From a checkpoint of a small transformer trained on Wikipedia.
Size: 12 layers, MLP 2048 squared ReLU, vocabulary 16384, 52.4M parameters.
Architecture: RMSNorm before each block, rotary positions, no biases in attention or MLP, tied embeddings, normalized values, capped logits.
Training: a variant of Adam for these matrices, 651M tokens.
Each number is 128 + 24 x the weight over its row's rms, rounded and kept within 0 to 255. Layers, rows and columns count from 0. The size above them is the row's rms in percent of the matrix's.

# layer 3 MLP up, 2048x512, rms 0.0398, rows 194-207, columns 256-511
size [ 98 107  94 104  86  98 116 107 100  99  92  99 117 102]
[[133 119 123 140 100 105 163 172 114 169 103 136 147 135 122  81 158 158 124 131 132 133  80 135  81 106  92 149 115 118 135  91 183 177 141 138 115 155 122 135 181 165  89 113 157 147 148 156 132 156 118 114 156 123 135 119 150 112 120 139 131 138 119 107 166 100 144 149 138 143 145 154 118 118 137  85 141 132 125  95 176 111 136 113 141 125 171 148 150 130 150  92 145  91 163 118 169 148  95 135  96 159 133  93 100 100 110 158 155 102 149 139 124 137 166 122 123 150 123 110 138 163  82 133 108 149 174 186 131 120 134 104 138 140 138 163 175 152 168 108 143 127 150 166  92 155 150 126 126 108  79 117 125 140 122 111 162 122 106 145 136 116 155 129 169 125 168 181 122 169 100 119 103 123 138 124 105 152 137 162 152 142  87 167 116 113  90 137  95 122 135 123 134  93 127 174 126 128 124 113 121 129  96 136 138 167 125 155  87 112 101 154 128  83 105 147 117 108 145 149 137 168 141 135 117 138 133 127 146 146 129 122  97  96 151 139 151 113 104 112 128 157 118 128  83 133 164  46 156 125  63 124 106 126 145 139]
 [128 117 108  74  96 138 131 144 157 142 173 149 146 107 149  99 134 128 113 135 129 124  93 116 129 118  88 138 169 182 124  96 166 131 139 117 128 144  66 106 115  73 100 156 155 133 127  82 157 129 171 165 139  78 123 145 116 122 146 160 136 138  97 118 100  90  57 143 142 100 157 123 129 117 109 130 125 177 132 177 130 134 106 165 157 122 141  85  88 122 122 151 146 163 146 156 152  88 105 118 109 146 180 161 151 163 148 118 124 127 123  57 131 160 128 137  98 104 107 133 146 174 119 107  88 131 134 108 136 149 121 107 114 157 170 113 114 156 136 116  95 119 137 123 118 135 138 126 105 110 117 118 136 125 123 142 155 100 122 176 125 144 117 163 132 129 144 122 125 182 150 122 159 124 125 162 175 105 159 107 154 167 145 133 148 127  92 173 114 186 135  66 142 114 146 168 164 147 169  92  88 130 138 124 120 114 124 113  72 109 103 115  96 113 125 144 110  84 147 121  87 158 132 145 155 151 139 142 116 110 123 116 139 117 136 137 140 105 145 156 106 136 132  96 110 141 177 125 161 139  86 114  83 128 158 156]
 [109 142 152 132 112 157 129 120  76 184 140 142 103  97 114 116 148 157 160 142 162 110 123 132  94 136  84 145 127 135 129 122 150 112 134 101 114 166 133 148 121 118 118 120 148 147 153 146 115 126 135  87 131 171 170 121 129  97 159 155 120 136 108 138 145 107 140 162 128 137 126 128 141 140 144 107 119 116 125 146 154 146 137 143 156 171 120 126 111 133 108 130 156 109 156  89 133  83 131  72  82 174 120 120 163  85 123 157 175 115  97 112 148 135 191 164 159 111 114 111 157 169 142 123  98 107 150 162 128 131  99  78 130  92 119 125 132 130 152 125 105  97 119 121 114  88 123 131 154 106 113 125 121 127 109 107 128 162 165 130 146 117 123 115 109 131 141 134 142 155 132 101  93 101 167 106 113 101 115 104 111  91 141  83 105 108 155 157 116 124 145 103 159 161 176 108 145 147  75 150 129 126  78  82 163 137 129 124  94 133 110 143 141 123 129  95 117 112 173 159  80 128 136 133 127 147  96 162 117 107 147 145 127 121 121 142 111 138 106 130 114 159 139 179  94 112 129 135 111 111 113 140 147 100 140 124]
 [169 113 120 149 119  94 171 146 112 137 136 115 128 122  71 129 105 152 156 129 128 142 149 160 172  87  92 131 167 126 131 131 134 124 161 187 130 109 130 123  96 115 106  94 175 115  97 137 132 128 165 145 141 127 112 168 150 109 137 134 105 124 134 140 137 121 107 135 170 118 108 151 140 118 136 116 149 138 100  97 170 134  73 136 139  97  87 164 130 143 135 139 147 149 145 151 174 122  96 123 152 133 129 141  85  98 126 109 124 154  92 157 129 157 143 114 120 137 132 108 134 121 159 104 115 110 143 140 125 116 110 119 142 118  97  89 116 135 187 109 128 131 114  76 154 159 152 131  88 106 123 142 135 100 149 123  94  78 142 173 134 169 150 104  81 142 119 189 122 116 114 185 119 123 137 109 140 155 102 145 111 127 149 102  96 110  72 148 112 127 159  82 147  86 123  91 136 139 155 129 131 112 162  79 107 117 117 130 113 124 111 110  71 135 157 128 128 126 122 121  93 158 138 133 153 122 111 124 114 145 142 139 151 136 143 131 135 166 137 137 124 132 122 162 131 111 152 115  94 108 163  61 147 166 125 141]
 [137 104 143 116 126  94 147 127 140 181 104 162 161 130 128 109 111 159 118 147 114 105 132 164 131 163  90 141 107 167  94 111 142 137 117 117 147 131  64 113 145 144 124 150 111 107 141 103 173 121 160  99 123 117 145 148 136 122 140 107 108 140 111 112 132 143 142 131 172 113  92  83 156 154  94 112 126  91 122 116 129 112 111 154 122 107  87 162 104  98 126 152 140 157 125 119 134  86 111 145  84  92 126 148 124 123 116 149 113 122 144 121 150 174 145 128 154 114 159 156 154 109 151 154 116 123 136 172  89 159 113 159 157 105  93 140 130 154 147 113  79 125 127  79 134  80 144 141 115 138  83 146 164 118 129 133 158 121 101 121 103 121 120 129 134 134 129 114 129 138 123 120  98 114 143 113  57 112 107 109 120 148 106  90 134 140 105 102  92 171 135  88 154 115 146 102 103 153 142 152  98 153 104 135 122 119 143 143 189 125 129 118 124  96 119 116 109 162 126 147 108  93 150 153 130 135 104 157 137  71 112 170 106 118 119 169 113 120  88 117 114 114 136 154 112 144 173  86 172 156 129  98 149  85 113 125]
 [138 116 140 139 128 164 139 138 143 136 139 117 167 138 141 137 118 110 153 137 118 191 135 110  87 133 169 132 127  89 100 144  91 125 128 129  86 115 133 132 169 154 126 118 119 145 154 154 178 155 133 138  96 109  88 102 116  79 199 119 139 116 143 144 148 133 154 139 146 102 152 103 112 144 158 153  89 152 122 143 138  94 173 109 152 154 120 127 130  92 136 165 187 101  88  93 122  85 131 120 144 142 137 114 177 126 105 145 141 112  94 127  95 107 151 134  63 159 113 129 123 161 173 110 118 109 130 127  84 182 189 105 116 173  98 152 145 153 107 140 130 127 144 134 139 114 117 101 159 122 114 108 123 153 155 134 106 160 134 138 103 124  85 161 106 125 124 118  86  99 129 144 109 104 132  87 118 110  93 184 154 120 147 145 101 122 135 117 140 142 124 131 134 123 117 134 130 108 176  74 120 131 128  90 113 151 115 135  83  76 157 135 110  80 142 160 103 108 148 127  88 113 120 108 143 150 121 103 128 126 110 136  93 170  97 116 121 133 105 122  90 138 138 142  99 152 110  82 138 148 127 148 103 144 152 147]
 [146 123 134 117 110 167 117 111  92 133 149 118  95 127 152 108 140 118 140  70 112 142 144 153 110 132  85 145 145  93 132 165 147 139 136 144 116 146  78 166 158 135 117 174 141 150 110 134 134 150 108 128 125 139 103 186 120 115 122  93 122 124 113 150 151  96 118 138 118  96 159 129 148  99 127  97 131 123 142  84 132 179  79 146 105 165 131 121 140 149 139 169 107 134 115 149 119 142 166 139 137 167 146 113 151 163 107 135  88 149 100 149 122 180 147 128 113 104 137 143 109 123 119 138 154 101 108 147  84 179 129 125 134 172 134  48 119  97 115 201 104 151 132  98 155 101 108 104 134 111  91  95 134 128 119 132 123 111 126 118 144 119 132 125 113 115 118 124 115 126 133 117 123  88 138 151 146 138 146 120 101 111 114  80 137 140 118 161 159 133 170 115 131 125 128 105  82 144 130 126 104 132 104 109 133 165 124  97 158 134 123  72  77 131 157 113 137 143 171 129 138 119 137 141 144 174 143 144 120 121 123 141 115 144 104 162 127 119 124 121  89 102 145 149  89 135 104 139 112 126 145  97 140  96 146 112]
 [137 114 137 111 112 114 142 139 106 121 133  82 138 110 127 113 105 140 168 104  92  99 148 165 122 139 125 127 123 141 158 124 156 120 186 132 114 127 131 112 116 116 129 164 114 165 105 105 111 191 117  88 105 132 157 111 124  99 154 169 135 140 141 101  73 118 165 124 136 148 128 104 144  97 113  99 130 118 126 113 107 151 105  93  99 103  95 111 140 188 114 132 142 160 109 118 143 118 155 139 140 129 131 119 113  94 110 130 117 138 109 120 149 110 134 156 153 159 119  61 128 132 129 179 111 102 129 162  52 164 132 116 156 150 187 112 143 133 164 196 106 139 135 136 127 137 129 148 150  96 129 103 126 140  99 111 112 114  93 140 114 169 131 142 104 131  95 192 134 148  98  94 129 142 133 106 100 126 132 151  46 144 139 137  91 149  91 143 137 134 147 159 121 160 159 151 104 129 150 146 125 141 177 134 146  77 134 152 103 122  92  83 145 104 130 120 121 126 134 134 120  87 125 130 114 123 147 123 150 152 130 177 110 129 131 101 154 140 124 118 101  83 153 128 131 136 174 150 139  98 145 141 145 133 120 131]
 [167  98 110 106 138 140 140 127 129 106 120 145 131 114 135 128 122 138 135 147 166 111 106 106 125 109 149 117 130 124 111 135 105 153 110 135 111 160 141 112 143 156 128 179 119 153 179 100 160 137 113 150 180 122  99 171  98 119 151 169  95 142 111 111 130 112 121 124 133 142 135 104 145  96 151 109 135 141 124 158 144  76 132 135 140 151 106 136 129 142 136 130 130 102 120 105 105 135  90 143 121 118 133 119 160 140 123 124 139 143 159 130 139 129 155 142 116 139 145 114 100 112 112 137  96  90 132 163 155 136 105 123 140 141  85  98 121 107 126 145  85 106 128 110  93 110 114 105 133 128 112 142 184 173 118 134 104 157 172 118 152 120 157 106 138 111 129 139 103 139 161 141  98  92 123 122 152 190  99 122  58 113 117 206 160  87 119 157 162 161 148 132 179 102 124 139 130 117 107  60  84 126 121 139 101 137 123 150 118 145 134 127 150 142 148 108 124 105 133 162 120  85 137 116 122 138 177  92 141 137 154 178  67 130 126  93 172  95 108  93 137 101  90  95 154 125 104 139 143 108 124 148 145 140 168  91]
 [121 141 111  84  87 124 143 113 125 173 141 160 112 131 120 110 114 177 106 107  94 165 159 155 130 127  91 140  71 155 146 122 108 133 167 163  92 170 116 141 153 126 143 129 174 132 109 115 127 110 132  97 157 137 170 174  91  92 120 117 102 165  98 134  98 132  97 172 147 102 138 145  99 140  59 119 148 169  95 128 145 118 111 152 119 106 130 165 115 181 132 135 127 143 115 157 168  91 133 125 103 118 126 147 116 130 135 153 151 118  85 137 127 120 144  92 142 172 114  87 128 131 129 122 115 137 162 167 142 122 129 115 164 113 113 163 129 123 176 147  73  71 118 107 106 111 139 107 132  82 104 142 135  87 161 114 137 102 141 119 111 153 128 101 153 145 104  99 132 118 132 126 120 149 114 133 142 142 103 120 130 147 115  96 124 133 125 190 117 114 186 118 146  96 132 100 138 137 110 119  72 121 149 156 174 145 160 143 132 133 136 159 110 130 154 141 114 129 150 142 115 116 162 141 114 103 131 117 110 135 113 117 139  91 149 150 161 102  89 123 143 114 138 108  96 142 182 139 162 143  92 103 151 102 123 106]
 [123 133 139 118 115 136 117 126 137 138 136  94 103 162 118 143 152 107 131  39  91 157 116 166 147 113 162 149 139 102 102 165  90 123 118 112  80 125 126  87 182 139 130 153 159  90 108 121 150 170 125 140 116 108 103 142 101 109 111 150 109 140  99 142 126 123 152 187 126 111 150 126 103 116 133 120 125 124 176 118 138 168 113 118 140 134  87 126 127  95 128 127 134  97  55 140 146  78 122 128  98 152 142 112 157 106 117 131 105 122  98 131 180 133 111 104 121 137 121 161 116 154 147  92 102 144 116 139 149 123 135 142 129 127 117 127 192 118 121 129 124 143 132 142 128 143 169 104 150 103 137  77 113 105 119 116 149 144 111 156 115 158 113 132 137  87 143 112  89 128  94 126  96  98 106 143 103  89 115 165 122 100 132 145  97 155 130 122 147 135 177 130  94 164 141 156 139 166 114 137 127 125 114 130 102 124 181 109 104 105 141 116 136 129 103 142 109 129 158 142 148 121 106 155 123 180 126 139 112 100 173 128 112 146 117 124 142 116 122 151 159 154 125 117 162 173 126  77 102 154 139 127  88 139 156 104]
 [148 121 168 135 128 132 141 122 140 110 117 147 147 141 142 146 134 111 135 135 114 142 151 140 163 113 159 124 160 183  88 144 144  96  93 156 122 125  79 101 114 107 131 121 111 128 140 107 110 114 149 150 152  87 125 131 104 101 152 140 130 203 135 133 138 145 123 100 161 144 147 147 173 128  99 118  93 137 117 139 125  93 169 150 101 149 136 141 101 116 148 125 188 147 143  85 128 125 146 106 126 129 147 134 132 118 149 164 118 116  92 119 146 140 133 111  61 125 167 115 118 138 135 114 128 105 128 156 116 172 114  95 158 142 161 139 146 118 137  95 121 134 147 119 128 138 111 156 157 123  90 149 132 179 146 143 163 108 167 119  86 121 122 115 123 108 109 128 162 116 129 200 105 148 131 111  92 115 108 134  93 123 112 168 118 112  99 170 144 138 145 102 130 148 139 139  95 135 161 100 127 162 103 134  99  92 124 123 124 138  87 152 102  94 109 133 149 124 111 102 119 139 112 130 101 116 157 150 134 113 102 118 100 106 117 133 103 112 181  95 116 155  80 107 156 115 133 113 177 104 142 135 166 122  75 156]
 [128 147 127 135 145 120 125 155 125 130 142 132 107 113 122 121 137 135 125 123 169 117 110 111 173 146 104  96 156 121 143 113 147 191 104 127 125 160 117 152 132 140 135  76 100 160 130 130 122 140 128 126 107 155 183  81 133 119 153 118  88 104 132 167 142  99 133  95 116 134 148 170 111 158 134  94 114 143 133 114 171 134 111 101 135 125 100 145 180 131 184 101 121 108 107  99 135  96 149 125 112 111 121 128 124 142 127 133 122 170  82 102 143 167 134 150  89 114 141 147 123 143 166  94 136 117 196 152 146 126 120 112 122 115 164 101 130 127 151 187 131  94 143 123 136 111 117 101 170 118  77  95 141 134 133 134  95 121 141 144 115 135 172 125  93 141 121 130 117 132 135 148 144 114 150  90  73 115 105 168  96  94 123 103 100 159 120 143 119 129 122 130 108  87 119 145 114 163 132 183 134  73 115  73 105 107  99 142 111 107 118 145 119 123 148 110 125 193 136  97 106 100 127 104 154 140 162 127 102 113 144 143 131 117 116 126  90 121 166 117 134 132 131 168 105 117 160 112 154 114 161 108 121 133 109 144]
 [126 116 138 119 139  87 166 135 147 175 129 125 143 126 164 160 167 151 119 129 100 133  97 146 101 106 142 157 148 137 149  91 113 131 159 133 126  86 100 124 204  75 103 120 150 122 110 150 113 110 131 107 137 149 151 158 182 111 127 123  80 144 144 135 155 120 129 112 118 102 145 153 147 142  95 114 108 128 154 138 132 157 102 133 160 124 141 165 134 135 140 116 121 125 163 134 142  93  99 120 126 110 148 130 159 137 103 107  90 146 111 113 103 126 159 150 123 117 136 160 129 129  90 115 165 134 157 155 113 116  89 155 154 183 106 117 132 143 125 138 124 116 111 137 143  90 117 100 155 121  94 168 148 110 149 110 160 117 154 121 103 104 142 102 154 131 118 124 135 119 135 104 132 144 124 125 121 159 107 142 131 128 124  94 121 155 137 155 135 189 113  78 146 101 167 159 161 126 116 118 124 130 113 130 150 125 124 116 142 112  84 148 128 110 113  99 122  97 144 110 104 132 126 125 160 144 143 135 148 141 142 134 140 126 131 127 145  87 119 126 134 144 158 138 119  90 176 132 101 144 150 122 102 115 151 152]]
# layer 3 MLP down (transposed), 2048x512, rms 0.0361, rows 194-206, columns 256-511
size [100 113  98 105  93  94 111 109 102 105  80  95 114]
[[184 166  95 143  99 138 122 111 114 187 110  98 121 144 109 114 134 143 162 141 110 135 123 156 125 125 131 159 131 112 138 185  93  80 131 169 167 112  92 108 150  77 143 122 163 140 103 121  88 151 126 114 107 154 123 173 135 122  88 146 104 137 133  87 111 145 156 144 143 112 104  84 116 104 123 114 138 106 148 142 151 133 115 123 136 156 103 137 149  84 102  86 105 115 162 153 107 126 112 151 135 158 131 134 116 141 134 123 177 124 144 117 150 137 139 142 127  72 152 137 151 123 149 122 103 106 154 120  83 159 111 101  64 119 107 136 163 125 164 136 116  99 120 153 106 144 151 119 171 143 127 159 151 118 106 130 157 116 122 141 118 118 184 111 103 138 165 146 120 147 142 126 112 114 128 125 133 132 121 114 148 132 149  88 153 115 113 130 127 122 120 146  97 122 118 131 146 107 159  96 150 145 116 124 152 116 155 194  95 164 143 129 127 101  86 120  82 112 175 144 158 141  97  83 132 110 116 144 101 152 165 122 162 144 131  97 126 139  88 124 108 128 159  90  79 113 143 116 131 174 135 126 130 162 130 123]
 [141 131 138 101 157 134 123  86 130  84 148 103 116 163 116 128 136 117 117 126 133 141 149 110 132 118 151 131 114 114 145  95 111 117 131 113  96 152 120 120 141 140 150 112 135 119 171 131 133 172 158 123  86 132 142 112 154 127 137 136 110 123 118 114 149 155 166 120 158 150 111 145  89 146 175 152 150 182 131  99 151 102 121 153 124 115 128 119 147 102 136 130 101 116 151 117  85  91 139 176 139  89 127  94 101 130 168 112 143 108 131 144 112 116 135 136 170  95  88 128 172 138 154 156 111 118 117  87 144 102 181 153 135 115 110 154 162  93 116 134 138 141 140 109 196  85 117 139 123 111 119 126 101  81 112 133 117 153 102 129 128 115 149 103 140  81 140 138 135 102 126 160 179 164  96 142 107  91 132 119 106 116  93 183 139 133 130 130 138 135 149 129 168 168 164 154 102 128 142 122  96 107 119 159  96 137 164  84 118 137 146 142 104 134 156 116  86 141 130  74 112 164 110 128 127 125 146 124  98 156 109 106 106 101 132 114  88 161  71 110 153 123 135  91 128 154 103 129 125  95 118 120  67 125 130 139]
 [147 132 118 118 151 132 170 144 147 118 113 136  88 145  84 124  66 189 100 165 105 146 140 136  94 133 130 156 139 110 152 117  99 123 166 130 156 122 150 134  96 137 164 122 166 144 146 125 126 106  95 104 143 155 124 111  78 115 138 136 152 129 104 125 147 131 147 110 135 129 143 145 154 139  92 113 176 132  87 149 170 132 114 139 118 134 103 160 135 111 129 130 135 141 162 120 134 105 121 100 116 142 154 111  99 116 117 126 138 134  83 111  94 111 115 141 175 133 151 173 147 138 149 116 116 126 112 102 129  90 137 154  84  61 126  91 108 136 137 125 142 121 137 128 100 135 151 104 117 157 118 150 121 134 145 126 158 115 162 162 139 171 118 128 126  71 154 135 142 107 135 168 141 106 148 125 108 141 120 142 156 148 189 110 117 120 109 130 140 120 114 164  74 149 131 141 120 122 135 109 161 104 134 115 163 152 115 106 143 156 108 142 156 162 133  75  95 127  99  92  84 111  67 126 154 136 140 122 144 168 147 146 145  93 167 119 124 140 161 140 138 142 129 172 166 151 121 126 125 133 127 166 151 141 151 106]
 [ 98 139 115 141 125 156 148 117 153 128 149  85 133 133  61 149 147 153 104 132 104 148 149 152 106 125 116  92 118 159 121 117 179 148  82 121 117 137 124 105 123 139 151 141  90  98 133 149 121  93 106 100 137 122 118 110 139 134 134 106 161 121 129 109 119 152 149 136 120  99 146 117  84 152 112 147 142 135 139 137  76 141 115 139  98 146 116 106 114 141 100 125 131 127 139 153  94 112 132 152 130 134 126 153  98 105 151 133 143 127 114 113 168 112 114 127 154 138 121  95 152 124  97 127 138 146 126 173 125 179 134 106 169  95 138 151 146 149 131 104  88 159 122 137 123 142 127 131 155 148 110 132 113 141 132  79 133 136 138 104 150 164 126 137  59  83 101 112 143 149 123 133 112 103 104 171 123 106  94 113  99 139 116 116 119 106 168 135 105 117 123 181 139 158 130 120 133 147 123 113 127 155 140 126 132  76 136 124 118 156 140  76 138 152 172  86 136 110 161 128 108 152  99 122 102 111 159 109  78 114  69 150 157 105 117 124 136 149  99 105  96 120 148 125  91 177  96  99 128 125 120 129 108 124 117 103]
 [140 141 151 157 118 118 139 125 113 134 145 121 130 123 114 135 143 123 173 190 147 139 129 143 113 156 130 170 127  59 150 135 162 110 132 112 172  64 119 140 128 133 117 138 141 123 149 104 143 134 115 117  86 119 128 116 134 145 128 105 117 119 160 124 156 117 167 143 156 116  85 133 137  91 108 112 192 177 118 126 139 145 165 155 148 111  89 129 113 155 136 174 115 157 156 143 151 152 120 104 122 109 141 135 152 133 148 148  98 151 153 143 126 150 137 137 100 125 128 113 174  90 192  51 123 132 121 127  92 120 139 127 154  76 147 113 115 135 116 170 170  97 146 178 156 146 133 128 129 221 129 157  99 107  87 125 157 161 110 150 169 131 106 145  98 140 168 132 122 123 103 116  91 119 118 156 167 112 158  93 118  96 140 121 168 142 121 106 109 172 151 114 114 112 186 145 150 131 133 134  99 195 109 178 134 114 170 101  94 140 170 148 100 123 114 144  81 148 154 145 104 121 115 105 133 146 117 140 135 133 177 113  72 111 166 144  73 158 141 141  78 151 122 164 121 132 114 113 115 132  99 111 144 135 110 109]
 [109 155 139 166 115 135  74 183 140 145 161 114 112 123 152  98  57 140  94 116 144 148 116  97 106 123 130 113 162 139  87 119 125 113 160 156 179 146 116 113 107 152 106  99 153 102 110 134 128 108 115 136 144 129 115 139 107 136 133 134 114 147  80 152 104 157 158 149 145 118 126  88 138  89 114 128 122 115 101 152 125 174 129  82 146 110 124  86 108  87  96  98 104 122 107 142 133 141  97 155 119 128 102 134 188  85 104 114 174  71 138 118 119 133 160 119 104 155 112 182 116 101 115 140 151 133 120 117 108 118 115 136  74 151  83 104 110 151 144 126 121 175 111 156 128 114 133 145 159 146  94 161 128 159  90 111 153 118 111 147 127  94 123  95 144  88 134 106 126 110 142 106 130 118 127 135 143 166 128 117 149 157 157 126 114 152 123 174 157 145 126 155  83 155 145 100 145 137 116 103 148 125 127 147 140 131 160 142 169 101 120 146 121  79 115 139 203 109 189 130 113 101 118  73 138 124 115 114 149 151 133 137 138 133 175 136 140 132 197  96 126 123 124 109 137  96 140 155 115 101 143 140 149 115 127 148]
 [149 147 145 101 112 124 108 111 123 111 125 104 110 171 124 135 166 110 154 144 116 170 124 104 156 130 114 116 152 147 130 114 163 129 127 124 105 165 161 151 148 143 124 149  83 175 130 125  98 145 128 113  97 141 103 123 143 144 145 150 151 152 143 136 158 141  93 127 138 127 148 120 162 104 123 129 141 120 182 125 115 203  98 104 133 162 127 103 131 123 124 168 123  86 126 155 113 117 128  94 109 155 142 129 135 157 140 101 153 121 113  88 158 108 137 150 123 141 195 108 153 136 101 144 111 115  98  87  87 124 150 133 142 115 117 110 115 161 123 161 119 100 116 120 145 107 101  65 137 164 159 122 109  95 103 152 103 100 133 119 130 170 127 137 152  90 162 135  98 128 123 152 155 144 135 123 142 163 150 126 100 108 121  87 102 173 112 106 104  91  99 129 109 139 120 125 142 118 106 155  76 156 133 156  79 128 135 135 143 123 131 160 132 114 153 125  46 134 107 111 136 106 118 136 103 139 128 153 129 130 142 130 155 125 114 129 121 164 104  79 133  97 157 141  93 138 101 177 118 112 128  91 119 141 123  96]
 [104 114 200 123 154 113 134 107 155 155 122 176 138 136 105 145 167 106 152 125  73 122 133 131 108 125 151 172 145 124 105 127 107 138 169 110 125 128 125 136 123 143  90  98 144 158 153  94  87 142 133 191 157 113  93  97 142 120 121  92 153 149 118 127 136 141 129 109 121 153 112 148  92  97 164 114  86 145 154 153 116 133 168 136 104 108  90 120 130 108 135 115 105 125 151 131 129 120 166  91 132  98 105 130 115 105 115  81 157 151 109 112 126 141 140  81 150  72 102  92 169 110 141 132 130  88 106 151 107 119 125 103 110 127 143 118 146 127 163 153 145 117 114 146 165 132 130 128 128  98  88 104 139  79  48 145 157 125 160 113 109 146 148 144 146 138 124 125 135 118 113 161 110 140 115 120 164 111 120  90 143 167 138 142 126 112 117 111  98 145 109  91 165 134 156 149 161 166 135 142 110 109 109 159  87 119 185 138 130  94 131 136 138 122 142 137 148 113 134 121 166 186 135 128 118 107 107 164 133  98 119 109 123 168 162 103 145 102 153 102 125 123 160 142 108 159  77 171 130 131  94 152 124 144 159 155]
 [123 118 115 161 139  97 116  91 150 127 126 125 127 146 145 151 108  84 119 124 149 144  93  71 115 176 130 109 109 141 122 129 124 135 127 154 148 107 112  96 111 139 140 107 119  87 134  87 130 156 111 153 153 140 116 131 161 112 116 115 131 112 153 161 153  89 148 127 145 101 138  89 103 116 147 172 129 125 127 141 116 130  95 123 155 124 126 106 150 113 113  88 119 113 123 136 152 172 144 124  91 109 109 146 113 109  86 150 117 156 134  88 130 121 133 116 107 104 134 142 144 141  85  73 157 116 156 136 109 130  98 106 142 117 154 128  90 155 137 157 142 183 106 114 156 171 107 165  82 151 169 137  95 109  96 139 115 155 111 140 131 137 133 127 116 108 118 119 156 149 106 142 142 122 119  70 120 139 122 126 133 109 119 133 119 115 129 122 114 119 116 103 111 158  89 116 162 135 138 104 138 149 105 134 126 123 116 147 121 113 105 112 141 118 133 145  97 123 157 138 150 102  74 136 124 120 184 158 124 118 144 141 121 132 152 114 106 113 155 120 171 133 126 115 146 112 137  87 104 156  89 135 110 111 100  95]
 [148 100  57 107 111 146 136 141 125 139  96  97 150 150 110 115 109 132 121 144 172 105 151 152 142 103 172 149 107 139 155 126  87 124 143 110 136  91 164 116 112 159 155 134 149  77 120  87 109 156  99 112 143 131 103 159  90 179  66 181 133 154 132 134 140 149 105 183 145 124 111 106 119 134 157 119 109 147 158 122 120 135 127 116 142 139 112 146  97 103 154 148  86 102 135 129 148 123 141 140 126  85 130 140  95 122 103  92 149 160 152 117  95 143 129 116 170 125 148 143 126  79 113 144 110 123 171 108 139 114 128 128 148 131 114 117 120 141 162 140 150 157 151 120 104 123 114 117 134 103 105 166  67 130 118 117 172  97 163 170 150 121  98 121 143 171 118  92 124 156 193 132 128 144 118 193 143 120 162 109 125 144 121 136 119 151 127 124  79  87 117 167 100 108 164 142 144 114 149 112 119 140 108 127 137 166 141 103  78 105 125 111 130 172 189 115  84 157 120 126  78  91 157 161 129 137 135 144 115 138 131  75 131 150 143 108 152 130  99 125 136 168 154 142 117 107 142 114 148 161 131 181 140 101 128 122]
 [135 104 148 157 114 133 164 158 141 135 135 157 156 136 123 112 118 145 127 106 127  69 130 134 121  91  98 129 120 173 152  83 103 172 100 141 199 140 135 155  76 128 102 107 123 133  94 122 110  68  85 122  97 105 143 117 116 146 148 146 117 117 131 113 126 102 116  96 170 104  97  94 135 150 138  84 161 120 108 147 134 108  61 146 153 135 134 192 144 147 125 104 121 151 137 147 164 129 105 141 111 117 126 129 132 170 146 113 141 112 130 138 147 118 142 147 115  99 157 158 135 140 106 153 142 117 122 111 125 140 129 165 107 148 124 128  68 129 118 144 114 168 139 130 127 109 136 145 130 166 117 138 132 175 125 120 108  59 129 132  91 131 129 152 118 126  91 110 120 118 154 128 125  99 160 154 159 164 132 135 133 106 168 122 136 102 112 150  99 140 104 107 136 136 110 147 129  95 133  86 133 121 122 149  76 129  84 137 108 158 107 100  97 123 132 129 174 114  97 172  91 118  93 130  79  84 155 148 137 120  96 123 100 152 129 114 142 119 156 101 122 119  97 190 112  70 147 125 143 109 164 114 147 115  86 161]
 [151 122  79 150 127 125  59 118 123 137 159 114 108 140 116 119 129 133 159  87 102 127 144 138 123 136 155 115 127 136 124 117 104 148 134 111 133 144 139 117 112 154 160 143 127 131 128 147  99 167 122 112 121 144 128  83 110 124 125 100  97  92 136 129  58 124 128  94 170 154 131 132 173 114 111 136 132 112 136 170  96  98 118 144 119 129 146 107 149 108 109 115 106 124 176 133  92  60 137 132 121 139 164 104 145 140 144 117 155 130  97 157  95 115 167 128 126  68 103 166 117 116  77 157 145 106 155 115 182 124 111 138 113  77 168 158 155 114 138 127 116 161 129 115 118 163 109  69 150 157 126 164 135 109 141 147 137 138 143 114 108 113 127  98 128 119 138  86 141 136 141 163 182 147 145 185 157  93 150 153 157 120 144 125 140 130  94 113  85 105 150 141 135 103 160 130 187  99 134 123 141 163 143 164 121 161 101 126 128 143 173 132 136 166 145 114 119 102 100 121 147 164  90 109 130 154 137 120 116 139 124 105 133 138 133 144 138 124 150 116 144 126 148 158 118 134 129 123 110 124 154 130  97 122 137 116]
 [121  96 118 135 177 133 115  96 141 129  88 150 103 114 100 115  92  70 157 108  80 112 150 161 132 112 160 191  91 119 100  81 107 140 159 110 128 186 105 130 140 140  94 165 139 144 134 131 114 145 118 158 105 130 105 175 117 149  83 137 125 158 131 110 157 133 151 114 148 133 124 150 124 100 151 120 139 152 101 153  83 146 156 126 102 132 133 146 134 120 112 112 107 125 108 150 131 124 135 161 101 100 108 182 100 138 159 106 171 127 123  97 120 140 121 152 120 138 106 132 143 129 115 120 145 171 121 138 154 123 122 132 133 138 128 159 157 111 118 102 133  82 118 108 161 137 159 137 146  99 114 140  63 156 149 124 106 119 107 138 122  79 104 143 125 126 135 142 145  79 120 173 165 121 129  76 108 139 137 102 113 131 190 133 127 135 113 140 139  76 114 112 145 175 134  91 114 149 188 110 141 108 123 101 176 123 130 152  94 159 149 112 106 131 127  83 166 141 121 112 165 150 139 117 119  78 170 132 147 107 138  83 143  92  99 133 132 129 137 149 148 172 122 107 147 125 164 121 122 132 148 140 105 124 153 167]]